python train.py --norm="rmsnorm" --bias="none" --decay_fraction=1.0
Each number is 500 + 50 x the weight over its row's rms, rounded and kept within 0 to 999. Layers, rows and columns count from 0. Numbers have three digits each. The size before them is the row's rms in percent of the matrix's.

# layer 9 MLP down, 192x768, rms 0.162, rows 0-108, columns 512-639
105:543502506534447517543426456420523518459514485486557521487387545460464418479441539542400516461556580535553431539517415428587521526522444518574566554441500468521533476491463514430451630402495423492446522505518554528394547534560531623485497516518453509511577416569497546512488445452497424485539365562468495443453591344536620508545434408424488484477478588520421530629408539548389570543460
101:522538516512480424414499491410410529424503439389517507471498520542583545615377526571524557519538466563512510576521445383520529473587564491554515501601470511537402485517562575458482517503533482513447406446519517507538446608577480442486487442582479414473499456486527503456539582511426499586448564479512526490517533480464442450480493477548537479501488561505493556515427531463434533444514
100:396589382505528441456514593420447510496545530431460500630517420537516500550430553504510532543534579451559443524453516479503538492412465516521500511544531539492491519553523531624472478488481487490513616425530609483496551441552544552535463411460507511463484553474470531509576449531549535450487518530412555554510555481491553501520514472465513472483532522586507616462549414401493454458401
101:452502531511547521501389517490406511512514498472566524473436518439492511475590540497470488421533484486552539506404540567488469450436471432582470575493497446518529478553539537462491556498565531501451518574512459513498550558509547603417581519555464453458500473558457448568563509462533569429482507497527443483540498462481474481509543451478463509474513428454392497452461442512474516447596
106:528430549461494530487550439491460489512551437537539576474542428443507529534517589511473547497459499537446521500527443604483466530456443562645403495400549492473419485416386407458478460484442455456490565470473447523434547438510488468521451408518554525553471484493511489376428504550533415519484520473563564460576453568529545407459511475495549324485471422450492517552444517421446400478372
101:491523536510605492537640546465456513572567520569477494566427498590452506441509568410499560514501558525532458530447405525557537537458493524395452542559592454584572504505440600438535515506434557484534478542431454473472535543451534503538465580528460555551447568494419466488509514537507466524568540450473433431489422458550481608439489565494538476488556570564554547566455489475567448512481
101:492518497546521508518425470498561548524592528453454515560476536434530460424350536468541513529538491500502523462549467607563485428491538456505450511488502413429473550598491442623496419576475433589462485573482469472516512464418472511542535465434583488573336511486489496537462484469489494480496418534445483450496493460495418552501492557414599545550411624533528502452417427463392457489525
099:536533424571438501426540495604478454501486488478583484530543483530441525510504470461492396602411489503450560549407487516456573454644597567500444464515535518536467445455601507403559566544564459499447511494553427596528537563396533515496538529428558475470446592338509640546485509493470476562464520486599541462573561509516518489465502578532427367497519600473412493531508422521458505530547
094:507488521508473464555435432622368535459544529555482544449527585623484530503507449519452454533519535528460489384429556623554466476455472481546473511480482552433462433544512576508445497463485462471634413523525616480506456485543477574437492522544508539526474513456473548464496498477477470350614480442530518530536533512584483527677474471550414543539499451574408524575448455506406474472588
098:462454538479500433579428504512445477435526493507419500564547520472447426422482498500451501400497502527466487461485582523516497512468426523585516444460516494551394460462556464451549447554539514425570502508570525537416517529472492527493561534377507482446449494537508512471525451572504520519457500428486465604486462419582433539410519488478471515459507601499506492504450594536501465514493
110:530476439446533451521464528560491432423554422578475519528521536485425445537470486448524527462508447456516464616576559534598504377467485567551490537504502424479472483522565489541427525461627517505483557531538569558496381566502492452494428498496451594493526496543464523463511504429509494524635496497538565431448471427439475567480497415471494523560530471508509496471445469488525481500497
103:519576533455555521535529535501509492527483514438495541547491481434522420500428458520583478451568543495510560533553537491482492442466470529461520532568475442436514561495453509512581530472522505554556515550513609475470510579519582434441536441588521544388471523423512501515493496481478438382599588517572560577510462532531535424399537506500520465522546586470490484489447524496410492526462
095:539500472443508398515555482444518424553465498477523480531458539394501432606562439470599579465517552480459483468498463548522524478496420540524623441460439428494408441518554533542510525491487515559521439576543575512470467533460550439525504495549552501517521533475519530516547538561512511445549414550495558517515473483529479560556511450416558474512438448476482403505554520541534510445422
099:508543530532453485547496564480493557499394469529464527504514550464548487466530581443528518547584529524536465505525511497499575545480396480469539394511549523601539465487562561555536545561479473451465526455404464499548474488494617527586504499564465532570521492570514467483503400497486507487504461481525509539520511474402526510469412378533521462555441475474455517483529354534510533500507
141:534511550553552576514527513501447559523495438514545450483559503555514479542558588624528537512548564509529620424438492420540521549446546482409478447573529437598522569514544450543513554476532614587536468565597406486581487456472579517467475520537501521502546491543542552518545453547523451495476473480492474525545391533432491441545568536534452547536506534471514459496502492555476514465540
098:470415516512485450457398530561474532434504573583452511368502546519549493452439396431556527483535561508519490464474438523465541545528525521593500537455517542484508556535482582491520526596422527519498460469553571528600465578485445461447509452524440448446572461484445443511497537499512465454584453493535549550563487511500577530508432477476459445461419465537499443480431462449461536490446
102:459463445470567513448424542573572526501557412461461490515510577501490420590441472439563485562481536456469491463438495489469471496457493516539524515470534475456490503478562402609377468567551482474522511471468525516625495542550544446551561459464544530487530552453525488579639563454435435493413433536537466483424502523605476474486554483532394569540553417434472524493451489499457499502386
098:582467452449447537539480569509476485567459583484549389549444498440536539550504524492493479495472454600539479549496512476482558416516377464554456512510487377477504516498451482522448578400480459466497499590563475474513481513549565618530539513482478442517440444474486504526573475466495501610549564480485521464519450518546593497402454478567564482456527521430505420463497620568559455467455
098:445528525440530620543499522414497518576467445490511523527537522474442426474504526490476500428550418492588499501440547455552451571436545424541501433493442568545479449491561455515470564609415458560563524559529528529481537492535427495487544537539507524516545458514591507530466470520487513543596409554424466610448525490485542539597626624469626514495492469510502519525493554449455435482474
096:466444486483527481490531436602509499469539500549509493418455444522528420463563525470508511513492491525458477444473451447506601457492609512456549449485472397534467407507476513527490408564448436533533396499454496534474491471488521505423390494520531491452510458416414451512546512466533516566540437475598504575502559506623509524557514495562403514448439434514513464501553497451476561447478
101:472591456392463530570563554471465570511487551489564567473472397452520503484536594379573488571492432611522489522571509510580492454434498546539567487477559531427574536540445473463438520524506472497590489542480415402465469519530480532569446452447567517525413492541468468491514485541515452444496545500457448530455498584478514453514471550409515391528476503464522540474483563393480553569501
099:453443495582506570533468523431536501499614505499497483488477505533384538435526539509548411508563484365467433528499461521685509489548470447511576512404536565528558502488454499555563465618581500472443481476436565571571525478526517415476531468476632588583506474547505573528452516550451635520579496485440502617472522483568556537515514524554528662526474551568538531487569499487539431503437
105:438386521521422538375562480519518516502507494571489541570456434450517545554525525570519520452525494406460546575472437515550459482477477525525541581497494506384531601495436555505420469492505545513520579518506485492540543471543451593524624544523536493457549373512459547417493472496453515459481509534576533470580491517506556493475562559493561481532551483513443558486513460563496426448534
103:603378507467443537504453559530617520582508399510479488495549521517457531425434515555615466503483454523570550493591554547466623573530434572499473535455540529508510451381527514534474556585380516383546476508478427542592538536531512546548483522448540525472501492527430540437460371535562468440482478492430588506514472453485521440534547523581517492488493542548437532466475567416507495505586
099:525515514447433482489601427629385407451450522464496588497582534584528454503481494529552557471437480494562592500506397429533534585448470468433425490472512551554484554509415452580482467549591424430518433435546624554545433506656540425471484542458493488516519548507434476519474463518432508516482572384456539530504483480419513422529571454512365456491529460505530397464510455457567420520511
104:474495587590558507529451457519521451480497566535405474498484456489433508558562521503546456517517507495476588493546524527447408521438460453535453449551526516476474455499469589607491550463420549615432467441458530502508513445492367440404429518475433528598557564561519580482598564580438450545519559546522468485534373423503504473511522462482466481590537463545549537553529542556489490485568
101:474551557535576475574430546448509538565498454463518520556670553492516621501501516506513493582569485462404547568489548552415535526513555412438528459510486414545490557506610478460482553488498479550491441470492468537558446463400503454393554499538483592500376537507442462504428553547466425579468470578503449490459537544492521476337461447438445523517428486457430397473567441571516463526509
100:391466492505522471390528456500451524487419474510484519471465531435522482531516476475438580446491501481556519467525536475474497456511445471490544454450500556519471450513573587545481496486466510499523509495490607508509532610553401498507371486500476588489501477567483446515569417484542470480528491541467514499531529469506468417515498474507480507512486505396558504611487422522524471500495
096:506530503501544444503391591580485487576528481554442446505495456464522456584433568469508540527500457572459489517414505487509480510420557513543425505550511479473561555433547430453436455538511495527536599486394458569471440601497509461478503455508423562470511567466601508486605461514478477516505494371533443522518451451531430518468459446485606485440468487500510489514411428413481502534550
102:477552434585482450412501437461540522511545519476466473462512448458545555488510506533453491609476563441483455516491456432501513520542562502455497530524528533542463534493476542573514450572519488555590484539560496493528474432413473447505498508537467551539489551498510536507451440517506401498592523559451505437528527497484508483496514585494596517492548480496388489514470490457512524374552
105:462513434428487548514456574502529511473565497516487492457519505499404537506527494506541469480523452467519434508615480437442454453466476544475529464490425477524548451492502616483513482461464407369511614505438480526558460507517505453464458479569498480353549488501494510456563455538550499464487462474492423427467451510467602561519402479508439549419482488527472420545458536463448430458499
098:407507535538564511545523398627502508565500579476571508562441535426550496472620511518515509543501458533529574431422516482407528579480553575541600425426593450500525442470537431511560448544417457451456515575578546454542542508498414477384544474482534572513474511508549499557539527474453549602512534414449454521465509501499471437448491455516494519469521466456441520494447455541560503609504
095:467459471536460439531451456528496507471516600470506497458485530454480540443500429504496422478460520476529444422496418492507498495522509482477430415356477549453559521428470505493564523458526547516468528452493486504512512362469466489417549471553481444601541465503418446505454561520602527540494551405515505482431454549473530494427507497584457553459408431414436491534526460528529546586490
099:495468504507394526527453539488500514490528492459533500508556515475498471474516426525541557568529416535527517567501556558525517502513461398484529444523589530493480487438496556494521440561527482516452427525612548596426475511450496490490439533520564489538565481532467558515469623495493590468561486501496501487418517534406470470476513484400561653477520396564452580464472549509499510583551
103:538448494433479561538434530582442528507481527503471415515572520447492465458442533539640460502576497487471498576547509498433465550508507514556487450468440493387500466469548408444435504475452528463411602524493436464494594434496552498544374535428608499552511505527491493514551421475470613529411590457518619372411527452632473473508559493498475485520528466446448509454462463529413552432602
096:560487579503503472499522464410518425533548549436456498574563529480476483500476505485566500506567481436423538495456480498497541411591493530528474406419549529501447508498415508479467516536483467502467540621483474486485500421538480480564454475527421506430427509504554537461505572570463549451497556522451489552582532487544483486671453455474446519451625518548506505476562477534515496507569
102:498566551480540443519465465466495540500467454581561501444439587533552465490419482533517514459581527502524531421499493496456434531563427390543499442483484540514511490431383439512527539421424490538464481530534545564532471430448501471408550429406467454463503440587560543556435480542448568462568495433569547558412541478434566595413491621531499505467500518500497450538411494438495450433494
098:479519581501434476576515479510455599513459509422544524493566488550444415677535485461460445478537546514517399540534540482507642502435601552515523533480493539492520460490467463451487537511519502451414395490611480567509537551446513528485573477609472520535400572499530486594580493552502453428533526443437475518421564504561490420449458534491543481524435469540556479544451492464547518471511
097:627456470489533458441488475526360422517532462474512472543510577516487518538528408499513457511449415537524500538393570509480579550482520444469571474471462558421531425530510514506520582552507545537524452444504458496550463584534606539536600451544436443496403500485474495538508351526504511472658579446452446584544435502412453427478471543422489568529621497558424468439431378462531545502430
099:459533557468477475434515506573434473478465445521492482522463432408561536581471563538487465547470487501510506430601452499599570576475504384484512478512560583503522439542565509423518498390597499592458515503510582579518475487439556488453566436419476532408535453449476554486490447463547471550540528516535499510570544522505556582500480441455529513470459536556460569588542564582491425473519
098:470446388493518453606504538474577455505504591599531466565487576454503499450457444506505471609534517481454494626528411519581467457493454449368565404472544503490395491478570431502589436560470513587499588539430474480496525462503467531440435549403489604422566562492492518544646491501553508463548549519449437545466480587487460414517573525576454491504436513497543614491506593567543578435605
101:475607466492514595579540496361462474463575573512504542549527446435442393428593521570415505544458579499489476582533503506590460399497524613433479512500499449494604510531457531492510552507495478591432546529483496566485402573580561419463522528607571514494507492471662503552430538453473453478457526494518509445454521485377451529477450612494530552523462476598559574541424429485513549556448
096:496551555495495423391504542488509481561575479473460530514504523456492485603535668428479481507522462476502494568523495502471519491492545470512544585544522581536514484565564499489505601451507536441492497513444511552401412569563550542466523501434396442447434501500495456468513506405485548517482479541473534537543508465522420599426499483598536536490398471587558428509521565488482537524416
098:489495499469523488507515487486551484516576417408525582483567465471395529568440418509468494447525521460523510511515513497541539416480579514507401548504566508474596558408540600488493504422410503500577560411553535452525523492547535421443515445486424489547442483567466595513578490537549557375495437524562462388479524518475448567421482501525444545428395536517498500479459524393494516430509
098:501473571528414497574492453537470551559507580515544392449563519517437545366619481407487467526489483521440499512409542493437510483534488461529493550574381507487520485510438522473467485462434516402473466522457404446457499504523478537530445493522549494480600506505516414501497579520481526485400505428515427490532510566533530478517433497553505510488558553541474524520523470505503474457572
096:518548530509462486441472553565547517481468517475469511523443521452557527474452451508475603482569480515518481541528473490440538539530560532433497383497383499575523539441519446476564487459543489452596464488574487560488488466508464526480461504532416536574522500509574392477477521492491526493502514549391417489372559427623519429490590471527506419478471466455494371484528367412513531488564
096:523590487583431489439554505507416555556472511461462453593459464514560535444543482539549533581542470511542550390446558468596592554478554479455465470434510568486554516431569460466493452494403566532525503535552526564556508569489463436482573497482546484455557566558443606568571401519473507555477396489536543448510560489547460446502540472533510448505517464517513524425457505565573512536570
102:472481464453544525459610472540526448596560455516500388547407502419485485526478519532508463382474575458591480494546454386593456527501439505497322494458627507564521451531454482427494505528421533469523500514513541478575454512482515479495482555536525556560545532427503460480488468528517419562542496371603429550518438462478558549442441509451455513419493496482577416582431461550517381412457
100:413445544484533479535480502497512480588584505498432414440517574515488427400511528501558445516555529485516485420558432488442524432511619506417487541466505490460514438397577572522575490565547368501461432488531436516467463555609498448402519442566529567529519429531526574503502443491557416439476569418495514526520400502476581494598507497432540527478488515490540540562356433553466464555430
103:516508527643521485590470464572459479569484546408489462502484586546579559622475518523492476455506556546501510442525464561516494582510463510482423503490418440505537499547466519516416591414469488522437463436462480551477402517521461441455466414519407477477480489515442540507500491544447497390474424523485462486536506567556411443497508496497506536458391482484491467494519499467545480524496
102:453464503448544578479542499549529554491486535550480508442473509525448459527522444448494481489565501550409490478514446493558475563472569384512513539529479395532451569516560567480552531503526473562457463491495444491512558491595540512532533398529433503534452527495503579493549605453486473418468470405474456558381516541453492502440541556422402454498562484512479515589567510582481462505560
100:456569470538450492562470585536392552475490542442377529505525409594477452550446499463452555563505549642490431539499476516421571499513472458544544471545459478618517479489443517461487559489458541456457520450446513594467543513473498481408460541547543551476499442510591523455496430475479495561469568443493480569603493487510484505479509491542473517341494470546490475501474450637549460444479
100:612531535490509442535530530557478563494472560490469442449583438456547493620555540418386441489443497631542555430498474401536496518527550482498504514459497426455481453458565545465549478398406468499512576430532464446551437577437455451457482481427502539477422545528406494510540499453533553493610579481480510437501493585503496481492519496493446463483484481491477548489477465507468476546518
100:426573508420504467372537507543459476511466470447522417557618422451488494455513467480487548508539522584445538545528520602518529497489516583497436524600484516459468505523440566471468531530487558489506594511549468473538555479452545459448561431545463486484472552434608466521553489499534598528536471512494566512490486562443446450486575466557502492499555513486419492466398451530524487511492
096:491470511390465460581508649534627474592464404474425527567540474514581512486546469438499579465464567440512439520464542470478421515564512498528448478486517520509518462537484497485505505512496425451549534542470519558507475542474553364520522523540570547482499572484452475548509436485493497569452529479451531517564530448467525457365444412402496543487601507387507467544548521559480501632474
099:525372509472461458512496467487461493558526450450439438504517503497502506535530559437460587510585536463504485488448568470577483504550477492429453446522475468648523593486508504486519462553487502496504537443546537529483520464582524524427529622479479446505526638432561595510453480546514459574556493504528474525476448424532546541534397589488465514516481425467535476471512533518451452543351
101:535494579465465496594559508467547406504538474406483434487451493522504533465417482447521560421485469549477519434460506517528530517394593431417485486484584507524586564540461481455465561456493550496536477500438456505509439469589554522453578607448549463558510476489482529538508477500475577458532552471411509378505433502556489446575476574508512493600465503498579548484467432560499593532575
103:503478454525498530448493470412446531452457568530513545494440518432586419456437537521522513506524463430515484464567485564437554622485513506565422462625412556442460478477502531444398587487503521467436417466522475445507517497513461404537501451402502564448445568523559530521366574555527460429512531447478430550484515501614454516454508475441595555412538529533517549519418486533509455485407
095:531534543560530572504566494531471487601460455572466490516472456498511406535471474478422470506619527501493549542505446419467453468502492550505453628433477458501508498465405566429421413565573517476446445518467495515537404444441524472517483490511482540513511565481539437385478502509556557374532463438529558449503477535525543407457494504565579494511436560477398628483442630439505488538385
099:595470519528482476608589430551529471446423474504542489530546523520525477467529531491567519544602535469537516499509555476454524579531528476473569441578502465587441500516492526446530463482501496480487514509490481460512515550458498498501507615556432539496560505478590418490545559464448526543362476558470531544519514543517584527481449585505468474495515512533512547545532482475513565560553
102:429464538523520454636517473499483601540472433508476412498496466537600483406485483576609523544451536466447426517542545493479576479555513539498479674452517452492520444508502466485478466442539449548469491490474548571453440564457438499483493377472572451455514566529413556475552512504532450508499531419533558438479534590486544451494506568524450577391508442499554554467485428470469627553460
102:436570500532541559435414415539454501450442499454520463527533542547537581518539539591481460428479527534420497463470513491504524577443475449477489508542513527562491443505434480547530481504499534491488540482555530539423500564482456507610469531476588469544523542515481468521487630560574503493503456491547380504557500505483534548480508570478541502567433538424345572540495488581484428491444
095:438483411537475571458622462471440635477517525623460441490434345522476483497544590491446476612543574412511585502430409458516554560505508534603387541570602506527470468517545511501479503484502428476485494505587537482485490484534438537416552453495475549496401478612552527455449502543507504521448549452478567474471413515539490538552549482582551431478545533494477544518495518516472498505459
098:490562540508474473491469526493450437513521432487421492479454466534451485559527486461415568433488530551463509458530517567499436467541498441502547488498502455551474497612458540448433533498574392475416503448491548480443479442400540551553494446535523512432560495538501526536562527513608483464480493517471369590548543556435493522536447414486514424562607545507470511589493490518492454480412
099:403472549541560495441496502477522535518487535456403525439511499476519518522500462478474441483464522528491470452499613546602466581393514472468466399503438419513498475379473359581549455428454510523474406514544563487400450506526618503570485529502496566505523482521550567510501539466500506549471482425448392533585437579513453518469553462517544522521463542513448493527503516527475562513523
095:461520527474568479462452496511557487501445448567466480472523488487524480504433545540559496478555467508494478524558589608476572558530438387586487581403487440465590483585542451514500474586443565499508499513633575458436440519586433588550511564573522507582514587521596540522493438418393448510675556530441446564544571495411529527409587511453543537559618503521511587487453509524462486491474
099:524489521454513519389438498476558499499506484583513462507462597567450517586520543500493466521515468458525538485420582525560525419491491523519506492514507493482537534388487492590544417503513546558567524435565525471475556470530506476517504596491476625536451497526463441421565425434560565458492493524497490472463456579501541524515489478517515477518473489425403554523499553422521466424575
092:515555530572460580451459569510498505531556527531636509566458540410554382479484451490484443570503418472537508505492488541557403523474518498561468465468503565433542491424466523569497557452494525490506519494497462479517531503461514521395476449583483518437574588450491494492492526489406552512453485585458421517581666493410504534508368612576459600563535542524463544506484574515468509502555
101:466640477583476604510553430504476507511500470509481474493532566374430511493538509484521543492487444451454539488515457444432504550549581492502499554516574389567465427556529514591508517585445468529530555465579559525520579459553527426525406520487507489586453468514471486500491471600555432524459540433579503582475460457460519458505573499519502446520486518509549510552539635452568599495497
098:432622590434497591492530518466518490480583508597523467557542507450545495515479623496524438559541548491505485519522463492516545439477498425438454478511576553546537542500568496531486558540346469465540538447530623504519479603533467568546527539507507526506600509570505409433476538611515474411477491506485471500561520490479420490513503603591541514496484515438461507447551536463504477514444
100:415552497449458488578524551508579494527516436393402504436410469520584557470484517529607514433497502514466415504488425381471370452474543535508480508605491437533466511470451519452527546585499486523512580480513563509472446440486491470460493555446538539375471496557444508498475554588527518507501481447517450575428511534504509412513434501574542420544501583458450523496486469491453549476544
094:478490464500503419546475470472459465472439474466477406449470532487533527524497458496480504527484480517563508567570542474518441491463385464571462533541506494449561551449471555467440464496583486451534555529439481480494483476513483441511447410435475541471430494512519468571496517483484476427451483387464536467455523536488477417540493499501474443506564497455556501493572518490442468492507
098:438496520486498597503482509541491523407570570494519520466585436477551450479522507395483502473443469554444525543468530560582562465519514575562496493553488472528458481409451481551486566501536499473437420485456477508508519545525443507512475510546511500477564524519449548412546458433442545495425436482501410476418524506479570443460509573562545434527468525541550502486527469452491541530433
102:505489456537454456490545451551443484511626536525529498478474539431407533485439513431517533465458561660643530522547532497460375545446491511497468506508533491524450503605501508502507512475564482487510537447469517450402470577487478509439552510464441537463444517535541525443519511449560572474516543515515450575466523472524548594599519544516430539533576494485503564514516431507453457532418
096:460507566534578490451487514461550462475590543525509575571515542552465453557522505484546477521460431483423478518506483551592360493509572381529498536487527490490444478506486442424492471513542625558513563515519485473514560476487482429583430460535479480553443510504422521496552476479557526558516486510667490541541563531491482550568396506451471506515542466470493478476485576481540537549563
100:549526398540494554553525433452531570522479431593520442572491458523472462447486461472529466579505488585495432543531451439504447469496494459612439614443530399420431412475506510503457526384510484447521492510479458534560512595408519464443511410440482433449553482464502384501483480516494507518530482626509616515559513507397613464547576505510518498463467490515537440573487570550496492459475
099:465429491459518484540517480520583535430517504474509464517543537510537515534504444544491448515486477458565508456551588577495435495476597468466483438477520488491579454530582425481551560454515577505477511628433605505498540667513509583684506509454455565491517428479532486550457476498512487473465501512518543491504550504508491525443451540562442477550516462522537467491434494449499519484523
100:455510515463532453573470470554439438520508482474536531510490597453506506483521493413437467497476607512496457468473489549522527521419534535522535476549517544493448412526455498560473510513510494497413470578493564516465501508483492444495555450508369442453506492430500473376493527527567577428453468448441443481588485518463435458407544454446521449549518425446453454583478433479479413440457
096:526544484529470545431514519481407477395566536439618411516470537538495544480568563489467419516499506532496504528444515556400518519553515497558574492544503560555541591437578585585540490463467452472496412473506457366521457513382496547498470574502565500504576432501533427446493617459484412461538517480389417488382518483453503466437488577545580497480491453535474461371525472482449517519478
099:506460520479501463499556525546473536443544470428497425422434600594545465505533575559611555580669535498501373397534528515451567445505468507465476504546528564432420523430464423501428528556508437520566567518509559486499549489465465474433525478558485543524546528501462501557492586504523465465466563509520570526490485557492547543427494546422589498564418465457546460485557511581517415497340
095:522446533484527525489393481474590507442494520472475507476317551494462559495506423507458539478578470455475492587426548489492511446601426445508529515591483489459532508506540472470575548540529535485502513475363490572475471494535511403517496484443523421548565523611539486459461506491504419518488503359516496501527558519555396536443496518536528466415428557584588430564469590540522492432463
100:509499499508604544504528555489468511498514495429497512515577641476596495508487494637466613473536513513556538519509618516488422472536560500367535562507527603472559456517497522507436449516558527374570498566480446539467544470520513547544616557481497555512445559553485545466535437459537570588473515437528518516583486551552518510492541452490548454437470515558547638489531414501455408507474
099:542492540477562495466534484520496572562469494578541561543482507500441521581421464558557571492455500501475470476535517570537522432496612597465547468391547523550566456515554512487374534514534406596493575500444431531544415495487499474587427562446559484460515520535462507526533518485469523525504537496481488471473452487500505444508441491507589537397461507550532550481487444518472547433513
097:536462480461566449461476508462421511525595592404521428530460513499403548435444555542514517412489466496477491533561523458483533533517411580446478536545623398509442593434505521462373358394606495496505502489576560500471534463516456487568430569495431455527515538572589529468489635443458513498557498512468557491416573430549563592532437478448486434492524509528479586502529493569537481524547
100:502508561578539531502629536579578526454532487427498510455512525534349457403492447446490401578462533467582469534519457484495502383489563528541524505531484474519477603515489503501607555558430420576517525610497470462434472521421528572467499477562544503537484494447499418510447545502554521497422468500504486532552475483428535480479518549515566513495565467336523409474505538547437589495547
105:538597484584552535446545583448546480498554568543440565548536601585551483488517475420477503518485490561550558515526461410520526517474509468393577400457559586443525523486410493516471452459467447518574504507379483401532602441477517493372541507582473481543554511530460584605464451531524413422546606599426537534483447581499477576572443569491478469487502461518515526547520594509462515565539
098:386571479532521391502501523436480508518460455538412508528462468483484429504448451443545485537495467537495522450509456478488513474589531432461354392519466515526482491521586538575387534429478459505498576527560429415539432474408521503491517471462466526548552540507484531515487486483535593581560433413477495508488525515581530365542571499517540511480513510530504463410505437529482540467623
099:578475529517543489575514410529452495452441582528467581402469477518573511458513460405484410481419444510491431534468519522433541542500419544489524482619459538482582518512530487469456496547496520519505478421491582519555420441410380527466491503546525540519561481481570483488633532455471512476485552577573494491635513533556402444544471558498456537542555491484498393419529532523475485420455
106:484455485450441487554515469626481385470432534588501492349473523516558538509498497483601566438470379438525476509449593529437483556462501475523514471540462511535640431537436528459473509492324604612489517565529475413435526480448433522416445476576462499506491549540484444463485492458484610538493536486442526425537471533492586443417500505485578498456428556561430540592454504509452524458503
101:496388521516496532499409442546456442506485503404513563501612409497438485407472575429512486458428543518551428541495555493437486491461530475494547460476508517536480448552585501444482514492558484423417475458465571544445490610484502479522451556508449546567459487490505440446566481419476458511556522540479591446517409478558477490555437458451488425505531534505408502443397476452529530485509
100:451479413518501539570445484568475475616514617518590610405570471512479543487488516388444582582549506529535506484493612525452469477502435533450516563546531563456428489437422479444479521528439528469559507516470482460543571445487426529392594478512483556514409611501498515486633493440476456492453506453568491511461616485526404532567488539455563580530521504594625464472396600508542529502457
109:408518506369564508535423528444490361508494465465522531472503458480503418533423533489489516455540494395530487544508448478521507518484530522503446502522431580527545575538541468463535467481503551591544575456485508438515498522525391525513396518431512436497539464495459526501548515472486479515581399456525493431469513474560501422504518451607411503383470470515539440507438450532510518440458
098:505415464577434521574513545440528386614538445523589359476461517458551550472517518566489483640451437494552533433487549427572515534589509504524512461567616451547408486455520502596562584504473573531524519429482400446488516479524532546412499478481574506471549542507528524460527435519484620457479532460444430567467510538512591512505590535503525420598553484535468548445530402506545468564472
099:524473594507485525540465517500499459489583596506489508433498491465611612466496409445538541516479430526545525522518546547526500567510545506523515506488475521505601568568584500447470453526503536502536505549511417487499519477508470496602486464566423572504456480529528488490482522583537574485548509578562514512525477495597534456525523618421485544380515469539558553447516531540451569444510
099:430497537496466513558503363469531542539481608590514442490532520572476487479456514554431520491526551413458470512486490457543446505525587481503443561490433447441552524511567525542463481440515511485521483545461504510513534563553474453522450429521480577554372524472441412455457457516482399582588517431476547478502519529525475483469512543443568522500543464646447506483478497540469573499473
098:431569514509501525511499500465601509559627487408399548529417441417516560484462452501416434498556536524389391423442456508509597514461511512450555493561489519517581463449452447490496445604578483536431502461407481463543456550459477491483540492465449545466483429481515510556454518593525536486501569520480536480450483537480524524470535370515539533453602587414594497499477559547482470465539
100:506456480503469396556493451569498574464417571522501393420454442452475501505499522419503465516453553542425597448470471485636461477523530568551499542525516569476427552474589472474517535481473452516434538488406554528485465470475531467479488492415461587413555539469408456493522452530537488476458477384511507482496461503462502481522482517475543568499510492493399502469520524447516469466564
104:537545540421448547611474574477485533493443464533549541615624511532574456470480461544574472541456470508565428492503444484555512556541450504497455508547440490466545380547453484471492541522483528602462555433526490443453535602481429577484540393467515478529525534451567549466517467504454541521580487580433483505488449555479507521549489519469559504467451501502530553571494446465568471457427
100:498481457575457459504478431377459495455446529558478507581451395436422402406437497472489566577465541608506398420564540517579460513479459525582539441487539479436495446514464489448507460550538466435498555545494479472522438444530498398438519442459593528434506535462482473530424527531513511411496447388519473468566420498420566541558473450465478512453472553530528522532457512555536431473604
096:474482466465582517499412484555486398540431531532595503483487508554480516565454506564547561494460536586379555551438544657451460518625514481534476415512549550448488404530436429495468551567562474410460466484429402458572522559461471581501533537599507460539409472566482532543519497427475496512513439509444540484445492416480467518490434449478500492499579527548487489438529493514501449454494
099:507543490509513525502467435516539463583450421503543460536480545546462523509489599465547453446568559481478485517604518561529562451532467538470482363490562518536481603478583452500553614477546547593462501526572459507473503542541507463519489493569504463413458506548453514486553568433448504492550506462569545580443494498506448594492557510534457523519521502503499615516470494444421510497474
100:385451478491553538560528524489505483551521450526546523477491573547482527454536501513450514548508427407531504564517547471559530484509460489532431492478525544484432594469484391489505558534528486533491532546428468551537575471547459487407570537511546509515451473478521500476613523476436487492540567495520474451545410511523440553438507515460595416575422537496594544583486543417491577507481
099:518466480429454477516549471574541421479455484478527431536420521555595503474463488540576518478472576555456383470557434435453469567524514438516576561423481424479499395552451431562557389437503550511543561455495442433500380536449498461576492463402454472445565469530485428489589537492451443460490531526484708556419574519437555485446479492391419472533504509459497449468433445579415512410440
100:532575493532530492522581483498452504514439484576530511476564395446521473422504500562487514555472408500517541417359563473507455518575470459442366558510476520521373412539488538575489524523547561453563496559528541530485559528534469578571509508462502492541512577500473425545510486487448492580520506543411468406501478450525530592511572556483499485505465478518422494537511517446601534517555
100:498562490564461446458448535519509468513545602542528475466451498482406536453502501488438570618482450503426483485490479514461472425566563562521535552510425514385627572443554413533465548420529493552513558410479533585526470490540465529569465521506534485514624461556405427576477389513493550576490562523532517486560573518456394423430484418496446573504446511488514566483542424477518497481550
097:506474465518533469570446581433479539473485513510423397498500488523482495598533496444412516609495400528492551425458535459572603437516518562431599670463448440568422640399403537576501500496535489444507448560427498496529510503491449545435453432481496515473487494450484490514518501561454545513403586508448540520395531482442470433478556455434437560467413473541525571461550476531486451436471
105:523541566563428569535542578453523471434475572511517454418507511501435556429609365533471432455494482522409393437469432406539445450562479585509518566489529536529582468479506461504456490519490451442514516484453481563464577463432534521526496517540624498461547568518427468529502474576534546488469463488560558486503505490481539454538500639433435463512511487567418507449518526551504537519464
096:389452488505470545468466507529460494457538454401512447531433560522597528554491457597604552494555421519457544492555569518513499508524451525568492532464454518495507504568534628547487579501506538559525486475621443544497491455548576466568525489479455552472484479536486540464542511542464538553544509482558455496536594549489516498550456434497463544543542534534501510539503456467535525438574
096:565516465500409525512503473458568514511566440497483634512588577544576485503552536462476511468567514472518464497424455591472429405557525498494484458493496516540425479496512576594476422503424465460525543468562464499472393453472462399403555480485516519549543519433534498446531426460485438473416456477545512517440488467586543541534484492552508539527526567535537400497502531514537482504472